{
  "d_model": 64,
  "n_head": 2,
  "n_kv_head": 1,
  "norm_place": "pre",
  "rope_base": 73800.0,
  "init_std_up": 0.0687,
  "optimizer": "adamw",
  "decay_fraction": 1.0,
  "batch_tokens": [16384, 32768, 49152]
}
Each number is 128 + 24 x the weight over its row's rms, rounded and kept within 0 to 255. Layers, rows and columns count from 0. Numbers have three digits each. The size before them is the row's rms in percent of the matrix's.

# layer 9 MLP up, 256x64, rms 0.194, rows 168-255, columns 0-63
103:154143109113129087144143145114103130107092098156105141191186078109160141125143147081121111122178107107103131129110109136097128134142099135169133112108114124145128119141094145147128131104155144
092:144139145165108181144115132177138132135117121116130103119136112108094149138136138119171121161113129125137045112088154123112150156138113094113167140117115140121182097083107116136136140132123130
101:161116123086174137137120091108159152137152170110120133150167102098142145119125124143109149144160100075099129105144129124104114121115108127098157125136123136168167110138091134139079094124154159
096:174096125129144174164123100135149156076155105129120138145105139122127149138132095108126123150165142133128159157075133115110114121134123071133135075140149137095137079127084132130101123126140121
087:175152139156116107151110091124125129150146104099105109143130116081094134104111113138207144148139110109079100106144110132134128101131125111133107165114142160119140174129116137127166146099149108
098:181154082084136106145131133125134142119136074149136100107112118101151162179170114155138140172151089144115139112103125112114156123125140153118137148138123129156131132107097086116127108096145096
093:168129109157097134105135138097145164132147145098073113149115124123177116126171125090131138140125124144106142128112174133127141116192120116130134095103137145180122128125107123151092123083099140
133:146087112086109122152164153163115106114100083088046114144139151121138164123109138112126147111156117140096113102116141127087127121159136137150153117169096136138108129135144146131124147124137094
049:147112157129117131159146088144140103084115108098105155179134137115101179155150081116128138146146123099109121144103159148105112110146125106162146116127127164156122090072091116127103129110135127
095:103134153114087150149133132154142110110140152106106128122099159115101142115104137167143158119125090100109076096110103164138133148142119136155140128145177123149160124144078090166119154101124093
098:134127096115115140133133114119135143116112115108139087122120083131141149197127108074168109145143146127158104170102106110131125100132061166129118114118132168142136129115151126113124138134183106
087:130129154123121155114161142113100131136157149146098155130130129119128112159144109141156140123110162091162151092076098134127085141125079133147136141092128150175128139105093110084125164142081128
089:128091125081115149127122140083155110111102085148130130134160101150171129129147100145127130118125091119135126093115155136127160120195161119142155105163149142151134120099128167115079094117120126
114:157094113144159117142152131126106132144126155067126112123126069146103176157102133110140122147108177093112139082145120100089142095136114109153124161117139149150151127091110103123129126132155116
119:187126119078133138111111139125093142130112120136131114126104105140121164142127119124138137157169160055112100160114135140100148146144110159102134120147098136132151095075132107135114167117153095
090:160177183127104113123139145135152115137160101143123126115142120122145134106122125101150151157125129137076073110117112176117105106178134118169141143073148101147153140151107119132109111123099118
092:149158143149126136133154139107115097132107142123125090138140075121185132139133118117128144097119158099130118165095151099125078085175106111118139137067143141166121153119131169101131124121134145
099:160113112163133147170176116138101145112122101127149135109146129125133168099103117146183114158121113119111114145081115109130163158163080127120128147097164145143092121099127087136132145122097102
090:136146107152147096135135145112119124118127115124132124183161086154083131101124117125164170142148108144139119156115128154119097110119111101131099112130139162139117156103134081086112123056114162
096:111138113141115121121174133139113085116155117117140143099145114109124146150101100146148138138144110133139113170120109190099128141151102090150120076087164157121169091136128141152132126071135118
125:154104118143147121152121081138102125109123103087106067143126156126148158117124070123144121158112125080167123119095142121128126104158102136136181147099177144140123135138134112162117104134138141
079:137103173127139120171146107095148078140098083077133149106129131112149167116142101152160121107153120131090135099149142118097137115128143135170142141117165129120149125141115140166100147150125079
104:105098094140157117136188164160149108144137069120099107167133111140143123123131092088113134111149133120126123131127167178131151093152094108139138143097164138172151109142131130118115142114110112
042:139122130108102135153153117121127129093104100104090120177133096118118182132183067133156168144134121103116112111107139146128114133171127096157137102135147141164149121108104113135120175123134100
088:166142180128091143142129131103085062162130116148135093108130111116113137136116133154158121151126123098118079137116147149131127158130130098139098143090175153149107119103111108165118107125165124
102:175092145140089180122156088114145108156101108144112120123162108120095148134153092084128189132151120165104129101144138091160138135160138101120162119117128144106135124113113145131129155113125140
094:088138142115106123180145145128141126073125104100137120117153088126139184151129140140154123195130109156121133129105108105115116140144148137155087140147085148151110140114095103125121141100152094
104:126084125125123160122148113139144142111111124144136113156159111112143149138102131117122110128161116127138100133137142140085103177159110113121112106133200125127095119100089115144153180063138103
102:118153135074123158140116128147149101074108163155121126143162109104122145149150112106128153142108159129099111154071113133149147153117120120109131097126154128156163122117126081070130121121159097
102:125133169151102157130160133174135137129127172136098140136158099142125117140127127153145134115124106122109115099096126081094144124170096100164102122118133134144118124070113062100147162145137140
099:156123108080133143123121102141102131105143137141134136142145137138131147135126122172151149089142163158143089133075142137091076121139126139142135059073139132114103144097098150119115132106145152
122:140130123064117205192113130128109132157099128115090099159125143122138134160134149116152158144136132085107135122138166139120099108125109137122143147103124127139114126094101124105092170128134119
093:180088133114113128132149116132077117106151133103127096114142116162167103174128109162119109104133167120141140120082124101118141115175146106128136137098160139159165130151090124089122151109145133
098:123088128124146093116152064129141071142125129140080122134161135127151162180127070130108131095158129088137130130134159142108106125157134145151095139155137142159131143109129113114146153144146142
112:197133138124106128131135140141145048142108095117085110144118137092127139135130103125123125176142138136132109135114147133141132158148110117135131152174089132119132148146091144086125162081150124
099:123174124108095117122127098144118071091082078095110136147137105132133125168120122130154143124152133146146135153131136142109102171150138168094172110131129134160155160135096132106126104093106130
102:127122131123161100125115105155112094128140115137068146152088150169146159111134113148101155153149141139155132136104103123055101154165132115132159153138115153111137085104113110110111110125132094
112:133128136088114146138135120120137138107102098138148141102158174093114134133154111099176123132152158155138106146108124110115141171126090132176127172102143130128101076144076114116110144111164155
103:132085188082135174160151133134114109106127129124110110109119143109103129132151101121131135105184116152105160149100133128139143123123115092164109118154126130195113142147113116129117145073141128
129:134131114112117184148130111150106111131118143098135146170097163135150139171123118074193130117122140135104084134150119164124120142121154099139134138136136163108133099111091096098089156139108128
095:134123120090134100132158092144107051110151119101135126147153096146145137107140122125144146128130078113133149108084144145096158146129109120166127123098099129184132142142143119094128120148108080
108:151143123126134121145145115126197121141087132121133120113130109141119136149130125127143186109126130130126137137075125110104106158109091134177155086106128133163128162125124095073139125117091080
105:170110165105126118153153124110109124159103138085093143170117138101146164147100127142156116103150130151148075101118152136135122149098122089132163095157114152122086110109148117120095166142139133
111:135100150114128101139126132143092104050132084133114109120113139137139141135158123140134125134134129085128125128123167125132096127157128146127114109138148125090104155131152164114073179112182091
091:088130153147099126164145125099118130124118145095117118134107135132164155159164141124101134146126151132113129121096120165114112121155174119116117160105142161123095120103102075117085156132193097
093:169133113116144108165111080178126093112107137073123106154186110142130118114123141154150176122142119138114132153130152130114113166130102135165124154131130137180146145133140101126120118086114153
100:128118148089148144141135145134101137146102106124140135121154107102097134132131124157155135141144170147137099132089144136139099110168116081140118073102190131144150123124055119128140126093104134
116:142164122128131155159160126128092107136134127125141124193118152128171161129141126124139108140153137168147115136084122157104103130112124099137095130142127159101143051100119127083093133114116118
122:178128119102149125135140129148109110080109128148123114176167081109141134173134096143106155096174155139112097134102163140131122101125135129126159095085145121121121127079142107102116138141151113
099:190144124127101138183131131128147102105088150100061143190090085112132121172140135095133134129130107094123136111144135142095146141128111130136104108160118125104134144106135138110126110117124136
108:150106130110126130143131132177112140092123071138102139169112075113138144196121145113128130126107130143131153108099124119113175143136131111170099133113116143166142129103081086130113118149113114
094:141167106145108129153146122103102149067120096117142078149098125110099137156125125110152131145154139150147139175123110134100072130123080070129121153127108112161149144133141140124131154116150111
081:184137111109106130113125126191099121131139131132107148123103108079129120132145148094115148094158157131111149125117107112061177132108142127172128137096125134150145111115119138082106116136125093
110:139076113087098158132124107093135132117139114137149164141162159132155117118124117135153145155136139092146138109101133146097125099135116115156168127124132171098093095083134176146129140074142115
097:143126112106083152151167140176167110120120152110142125158085161125157117158183109097118089145165120109105102126113127135120152119106121087114139106142158163113143094145132142108114125151104107
111:145111115149144150138144108201101108111095108096135119147191115140140154129120124125147124089114122096122117181146168160135105117164084105116134128122156123092111106127124154122092143111130137
046:143142136107103136177167109122114103088106119091093123148149103118131152160163107127132135139166128082099112111123129180111120146141107124150139124138159183131147112072117119095122158119131105
098:184152183112112129116167130179141114098109166118114138161140134109116131104126118133104133121108145132126131079138133107102154172142103085129116127139112146153176122099085127117123125149160159
095:156122162119149121145157110121098100143110135114142107152182143130148129146113141103124107118190148089122069135108069133145098139129135095123117126151143142117127107127124155138112193126130097
104:106123145106161153117141110114128137125112149145128116136121123093104118118172114114154201128111145111114107136115116115116087185130091156148151134103150178138110099109168088148122147114163108
095:124140174132127120139145145108110100098122112102076114122125127102143106159107143156143143169200171154108152131058133144104115156121090115132134117104158128131132120147118115138122107089134137
097:119159146133103132156113130136095100124139151093151091121160120155158156151139115132117164138156135107085113163094077135117116123149083145124138108080161128166106135114111131152139130139131070
091:155126105125073093105156171088120135089112112114135137131134126138107156132144137119147162142111166143134141122113124132094127133193110136127116170144082143119107132127098103144086138140162177
100:123121134140118149162163081075096149122135139077088108156096091097124154129124123109137165123130083134114138110160120137144138097186125077138122107134132116123151133150106103129135153124158138
101:131116126101144128157172118148117103107114114103122110161105107099121111145140078115107137164186121120101148125123182112128145125163112157123139115158133167105132090145141110092139155166099164
108:157130099141099113155146134134132150148126089131079101175128137088124169149150120141152125118119129137135097152154168099115167147118126108120162146157137147089136114082132117071123168121144111
105:166158115123125116127138115133091148111114128136119099114146099138127125104116134088138136172101123130110109169154147088114078120202104126146176091118143158140158098116114102098142127125153110
088:140166142124075186131116107166134136125154117132098182132111125100108118135150121088141145151132154148117104102066114146111125123110109150127136149117172141122144102120096082099143138106137146
094:142118165154128118152115091150155131150138133152110112111107090128125133132203103094118126149197129109132089125126122146134099112163142129152169089145106125114149099139096097145115108129135106
120:119139163133130157125183169121142129145125113092123136134174134130128144130140120093161115164140155074109092165110165112097097144141131109111139081110135116166177126134088118128105113128115119
109:140136157111112147108142121133086146141140156107114128111126114114150156130156111165181136119119138091147120091093134104107102183139126126118166137110163153138147090078132080126134166101111107
113:128127133166119143128111070134146059110108108120134110150140146118170146183120106090121141116116131089128091166108163149103125118174118127112153122121133142143168136082154131121121123119144148
093:141114119128115107174145132140107138140136078139110117123120142100173126153156120132124169123184142129097111102131103133107104171134110119140102168146125138181172134100117093155089148134090143
119:163129125140102130151125132133135078127110115118076107200149117099095143145114072146143164165163160137130089106139148129110145134118097126148121146175107148109105129128123121124141155105135107
105:149119149091139159106104111150139128104159117118110116162096115093169131155167116122135162129142125153119139145131105134087111174124081136184106152130151121088125142102141108125089152091152112
100:121120142120095155145131126185105129113105147128133120123156122133130122148143143134152139088129076137134103172145156101133133146135125060129127127160133145175129123131091083081096149126169102
096:129071141114116170105160137166138115119144087134121165118149155112116124142167107152173183122123148093104123078084089148097132123121130154118148159106148141138155121113125118100129112132132141
112:148143158131137151138167149113146118142127112112109113126128153128114123122157090109132164116131170077111142142131117125124073191124122079113106116139133121167142122113139157096103179080139146
097:151141153130109111133129116147142132094076096128101121145132125086168159127129143101108119104137135142158130181093086143125137146127085177149140111176118103154144102086110096135135142127108149
090:136111113163138122160126059136113149108099090099101109137098127128152151104126085138139120148127158109087133109120164154147105149119122101185177137136162112140141130132122106148100153118150153
099:171154180104130100116131092138142092147127105123130102151171123085122125109166090112125161123155166140106070127109151103124114157137125138137127121148162121117151108113139097151142177110129150
094:140086105148115098183176090147110137135114083125135102147124123081176123121126102120140126159156114124091114131094174129116157116167121120110140114179144156133137113149088132131122119138128128
091:124097102145107127148136115157104114107136156160144114110167083126176127116147130120158104111171113123132134137081126103112095143134130154126154120083115174140122112077140091114121157095150093
111:129126171114142119134119135135113076106112089068141153143117058118132137140148133115123160143122139128135115154143146189097138110113090177098136134133158136163134098109140097119112128151124132
103:135143161140142136114130160140118109093118131133113145130123090101121140115187148148183129144114069127117086145116109146120122125160135119193172122111125126133111117134098099115136147120122067
125:147120145117128154177129143166079118113125095076142075151144095135155129115152111106128102138122119131096098110174123174131100151127122126129171115127126129138169135096151100129086144122110144
104:144136142113162119139117104150111144120093123090167136195147107118130155142130096089143079117135150118127141116159129130116110135153125124178126140112191115095134111081092132104132103112129155
092:137109151080159128136146142089154109091110144113106119136116114074113157141148077093154115156156153122134143103159159101109146151122088161120146105110131099099131128160100137139093121144125159
# layer 9 MLP down (transposed), 256x64, rms 0.175, rows 168-255, columns 0-63
097:165120099112114133089103136101167154128116075175121158129173098105097157099136131109103116136131138172101123135156144075132139159114136096123113150144139102125132120168114164133139153150118123
092:126082100117112125159143140096139135121097148090145099153151110132128100113177148135102115123137146101119109134101150166146088144105156104086116119175142157127152125092108175136156107137165136
106:142129138135072131131142126085164134134146105160117097135077121140166098165123146146122154128156145144149078152106118108152119103152098106120107162129161127126090165158139146098158113147121101
098:148169105118169110155083114141173127115082179111130097125174119141118114110121099103165151114162131132139132132151119116121124076120103133161111151140120106117127102129075159125105127151109134
093:098130134126102156109124121112123144109167135148125108156103104141141144129164137119073094134138145123156168142155168085135124105133152148126155074160130161108114135143118131156072086127152102
095:084142085074126136119158119140141140165168100148137100080111146149139190107132114136130144129131110116146132103146116111123121161123141108128118147145120133116068091090155139139160117134157154
097:171138161155099112137149138136136101125126099148131157134115139162132082145108101181121131138126133120142100114135111102112156135070166148151120143116128130074129138102184120114113130170122085
119:113102117160175139133113128136142131144150105138145106057144166152088159129122137172086131136106108142107115088103101089150162110163113152100134147112097123173128122117131145125114114129108147
034:143135144089134131092114135128162127103182105140108135128128132118131133088105153129116146157109145156166111118111094125134132103131113197152113147118162097131126139099123072168140137170088133
091:150080107138145109078139144086116163136130134165113133137152132145110129162108123110114186096116166130147149155126083133102148080156137180132096138102125130126133153114137101123149105141114106
099:144061121143094137078144157111114115144132168165163110121120108141166134131146117124128105086139172102150128118106120084166128135124154151165130085135121147141136123143113092120168122130106124
093:140131123105150118112149129113144158160173137102149135142115142098101083153135163147146140105091105100120119124175094150106151110081131140143146108168089130138119135129164127154106078136095157
093:120037115094143127116092118139158178140115115124138128149140141098112120118147157105124166167151139131111170169123148125123131105105150125123115144156119085108124136131128093102130128156161104
121:161103151148171112115137151117088148137081142116110123148129138142132143137128082107081159102142140143140096161137179138137145117128127095111085149128158138083151081125118142132132082156134129
115:120122155159136116119124122167101100085116170104147166117129132145135130106096160111089097139123149124132115111129124119111133088125147166184129125092143117104126117175100084148155144108129180
094:107179134126125131110114131172117108140214128161098102095122145115156123133123189147110104113133087138142116107122098091099131119124128114147144104119126138101120135172124122143129154163144114
096:157157110133128139111143071152137159182094139097103140147099150125122099077181109116155129123059100135133137123147155109128120156144117139130142101120114114133118154160119150090122131140118126
106:158183120156138122105119153144128128137122098128127148157128140142168108145130171081091145124138109100098141123193124110077102128122138157106128107114121127095096108108155169145117124164142139
098:105128133188147118143136161147120079121135138112104162132104111117103105158155125108105101173134067141176135121106107125142168078099154128112151119116130125145150110127164100123151141121139117
102:138132172119165160137135094134095131121122141127130101177146128170151089127134143152153110104165119100135135124135104108112118151117143135066125170083081101108146126129144144148122078115138116
133:151152136130153136134154166154107129152080125116165125160127117124119132134127184123103153100155153117155124114146131123143149098176142118113093087137101078123097074122133111092096120109148135
086:129177095104131139143126144161111173156159122156136154168094111177082100128131145102129163149099146098125106155098094119151099139127130113105133108149111130126104117134132096115099169117116158
105:143124090169116109135124151115103117158135118108166123084124144174095116124110129157132107118054142146168146099100162170152109111099114109139137114159125117105150131142107147162134128107125162
026:137120074131157095131145132147146133102175105112146174140142130163102101100093141122101160154128111131120130125139119106174139134110108151084124112125166093170117120147096144152142114127099173
090:100138129172121108131154127130098123186175112101140129094112107072111104072140136133124133116124159148112168152138150104163162147175111113149146132159112116133131129121123112144083110138115115
111:126153075142136140123159099115110149134109117206137107102107148136126108146127124119126128098118144136106142168121109112098153086134077158087151135146110114130140168122119115112121118129190149
103:109144138145114146171130104107125162120140154146101113131101138127167118128117133156132137162124146138183140124127124134108134056107117113106166086104082146153085140139129117093146139153076137
104:104178127149106152152125088133111153101182133150148158090129115165115121154101128110120140118105131166113157110136156102106151097154118141150106101144103131123148134114106135183079139117092121
098:064088137115126173118116142126122170146146132157160174091135125122126094132149095148108104121139142170136114126097102103157152116123138123090149115122111103157107121137157135106134159122137071
107:154139146160114125085147136113122114150134150134155175139123113141141121091149085119089148132112109119133117098168176111114157140115103141142125112100126115109122114160081102092145088170137176
098:145125134158087098150110142104096165156146118119142152131123140130122170148144118129181097050130118102105095112164115111137123146155141143085128143162134164116081121119142128140111126142104128
115:126142111101093127129048141111123102164108131121125107130162150147143108143141133120146102157173157098107157107130154161138068121129158107104118132118074124133111141120123166142139157152130125
091:161144075089118152132105152144107118108117116147108148110124139188134114140117113126151132108125142186097134081129126122112096139113121167124123134141102138086129163096195145146144135145121112
108:181098088094163093145099115163129106142140097122107176093143151127136111112107107177134128150143152100120165120153137137080117134129150161132125115121152133140085115103106102153133149139111109
109:127121140119130127086142151116141150124140129145151178102087123114122095127124102116131128127139158168104137115064117110110160121081109151167118118149141147141127131099185116172126094163134091
100:120180117069149138121163098107137112087136146095125147139160135112119136138095131141099115132131119125163160118137126093135120131128155182070145155121160077114146116137154133138110134132144087
106:146120132143165187096117146169119134113106153133170125141149125155154118085070168120127125124128146145113109115071168116118126095151128137145131138135132124124114136143116143122068131150082116
111:143167132199118131136143132149146113134125120123130161143144109168113170113105122123086123080105135114108112089103140152137176071115153154129134097128106119090121155110117131140165110115137146
111:173121124125136142155108137113168126154096126158124160143157096143116106122135114159139111111104117138095075104094149134083114119142143162117163174134131123135126114098137118132068169111088132
124:183125135137162132103108116132123119136194166144165125135083114119108106163099133119102158124131089133101115135150098091160131160164125127151133104131110112147149114119132140118180093103117107
099:104134090125128123157058121103129084134108139101136117104140172103154067127123152115154139126125116138131101125111140136145149160159150150153165148110093110163158145146092160108125158122132128
103:107118107140159117104080134098122106150156105094140127129158153090153069128125156126170164116095124124094163140144125132120124151110170108141129139140093129165145133169128153121159136097116093
116:074075142097139107112162158158140137140147128089090132109145065136155137142163112150118136113110119150154142134125126137078126175130133121095139100153134160118111124151134157132159134112101130
106:125135162148136170088135154136142090102096121123128116132136142144139114152120087167122098110133092140114147149145100142142165139064133103109138163139154078105120139138131136193101108138126122
098:160132089081112067139104120126121104107129144165129108153134173154113091150132141116132101111100137129123146131133147151136157102139152152080121110128153125129134166138144142062122128145087156
084:134163126130111155116000136140139115124113122136111149126105107132148139152123140120125124145094122125137141138123109142124146104099141119125142111147157138143137190118107099119135145122115135
095:089127109088144135157093123165106163132178119105104161146109117121132169111125206125130138106090151122141113109106138111153156107150115091165103130141105149111135099139131145130128122166124125
120:148139152137155148136076115136081171127123199105145139105120083135131114150099138126108149124070104163124107118130127126118140131117143108142142122146155103140186118092129123131145122136116083
098:109132104098132130135125126128129137091162121191113094150146119106071087140150149142125122084147137130133107170123151141152138121141126142112139117148149070082096096100141137150168148136149131
098:127178138131105162128144163125134156120121108119126135143095163129084096120091103113127122128130153083133134151100132126143155136136101119102149127185149106137105183123134111098059127138155135
115:181157139131115106129119126137160119119152110117124099145118159115079136127116181161169118128137124091145130134144144129078094110131132105117158110146068132099088128152096135140134150101166148
093:114134151138123105160168101125101123135106116086151098158171117143121129104104091159132158154113104110153090151107133124128146126126168112138101149060156145139116112106093168128162117149146133
083:115115126122133148145127165120142079125156158155096106109115124142132089129098167139155141114089107101116168131149144109151108098080125126144124091114100095174131130182137153127154152130098154
110:113113191132160110112106161061137151132099108142100161135124122125134114115128119147101108146111158111131155155111154147128135134143131091121113110116093130157081141181082128150128142151161123
101:148150144156159110101118114100112176130154106098126071158146151136126096103082158102133129082148149122137152159120167117158110106157105137112125103135104138139134143125164127072129123155130131
117:125156136132149123127110156146094096152088074122133153160134141134122079082138090158071130089146141136160134129156129165139151109135113133150104134103137133128103136189122148107102144125127123
045:155100133112110142105115135070135194130141125138130125138156146154092158128126179118192063124117111116153126154135102118131110136134117118116105147160159121126133105156117123140127151161104150
101:091094133157154092141139118084115135145134160163138140166119158160131146135158152115117093155123129124059118153139144131159093117155121093100094124122119139092124104133108100139121117172147151
090:061132131118134114091122153109130130116138176146156117136086129130109105149106164118118114167103131141144119070168110147142165135113131130123137121148134116138096099189180140124105137135112140
104:135175116141110123123100126133129127123139124161097130146129086120169091113137135151088120141149129078092109127146124115146131152092191101082146126106137145160138125181162103140147112153143112
098:097135130170141110109192148114131157098132169144123122144133172124148073143091109173105085121172105142143150101128126121128102132110104119120109118151126149092122084145133163135113125142124122
100:146118099125138129130132169112129141151104152153148103122127121123140183097153041085155095094136131137133124126169109124114140138136128105117112114120168144102098130169158140163126140110112102
099:092138132168145127146113106106153092097133119138138105109144143114177133123146114152110148142162107145128093166109094119206119152092124117112110154147165101097129128111139103112168123138112103
102:157138136168119135142141146109089137136169127161119112168118124155083084132156113145137113140125112148128142145136152120141127096097110095104164127124098093137095144113128124183122111157065098
097:108136166153131116101131135119156145114116106147096109108138110144121123154077070100134087131174154177117138149133158105142073147140133104137117113187167137132116128140098111114132117127122147
116:134127120143134120119146098158151134079113124186114067127099123120161152125117140154100134122078120147129125131167102120151103168131108131115113135141174095108106113131147120116181111158103157
105:077174095127128130161150109147131160071168121147104125169095104131114080153144133143119090112122161141122109157132120124124091121116126174087147132087159147123126132130146120112128146145109119
088:117068091165148075119145175119137167115150119134120137109111158110148104178127090141097131095160113122124146142108138120118141152140073085128111124160141137117123155152131124142139150118146103
094:107128135121120141112126153113118126163084139130192125102141128118147071119113173122136100125111119145143103170135063151130139156109153117117071104156122099129161129130130105154159139108148128
114:132113159076164104145105141101140136113167127117125158139085131133180132087137128082104112109162144139126159130113132118108172159102098099110124121134109125113152152089164150121141131159115163
111:162144077167122123188152123111121128141174106130116130134120099161113067123124163133097136114118126113118168108148140149134142083115078156087117158160125131122113134147149127133142145128145107
093:092128072109079095088068170092094137108129157095117127129142117138139143146127171148116126103104137146129119127147126164123115123124150161136141102142144119115133111151154132145140105177119166
101:145118104110116100126126119123165110076108156141132112120119159111104125096111213159110122116119128169130093106128101094162171116119130135161129136142131103097154116164135136169119141153121137
117:141098104144119139128128128098169123153138114149131152139124129126123078096099150130088142147125124172143092091120113093148133162087068176136103125130118099145141151121149128167160143126102098
109:135148123108137109187120110083119146179135114120166123162106155157126112125142170145162087107127100117141130120140125101106159093133164159115122089113107139090135155116135120138124092087150148
101:060125151104139143124142146085082121117118108127164113140112146127157189141117090109111123131154113160143123168153124134134125134099110153120122114114124131105140091143101147141199106143125145
093:096119142092121116148094163119139140137148097129147111104154144126137128134125141130173093166121116122151177133103127130102113149125114132194171140135096145123166100126087107165137091115112087
111:140132139149145152100129154138126163126069119120094149142155141158119089114124120131110109099095076134123165158137144103155122098127142100120106116091167081149119126141122106125135123155173174
097:123105163152164110129140094094148113114095100135123131111122108140173129137099133089136106119146074107140117145150153088107114134198134145168157159142137124113090135125099141152144165124127117
096:111137117125109122146144130111137161142122150186081146141072134164149122132119168121104156117078122093162113123150111135104153168111106145106097122145098128107115182133157101152133126108124146
092:147149145130070081148117150129160138123131152105128139116127127106153064117098106140087100113104157149133152136124135092119151123139169174117103167121100126109112147122145147170157097135116132
098:111148101120151109128078153077108110123136085129155138161125115155127133169101098130154126130125122137165187117120124128154121091142120144160142101091168112174099134086129129142135126115162121
092:125112156127119138115136153124173137137144084114062113163098142161112141138100199139134092139090133120140137110132114131119128085133123170116152139123100122132122135097113147176096126145127162
102:138120128144159136130096155099109118118098098112158126107116145114134123138137147130193161126137140116092104139116147115132153168090121172093139140113115113171113115132181128121144160095082081
101:161087087123133090093129121154140130122091093155107111113147132129133145086093138109137111127123177115175162142127162150130129100097118157133121129145087089173118123136167149110128151153123150
119:094156131130132144184162119148107154121115162147159100110129106157119112115113117102085090088150092176115113164126091097142126130116124094095122127153119147130134151112136113117152154174152142
108:097166105163137123106108087124125153162097123118141088150125159156084153125143128094096134102084100125168129125193116116130103097103123124147134161121154143146178132115138121131106126139130138
094:109118088132130128137106154155088122122165075121114127143094147120148114126123115126117162142157153111134107135180114104172135166121132129126148078158122094157140093163143110088160152101152130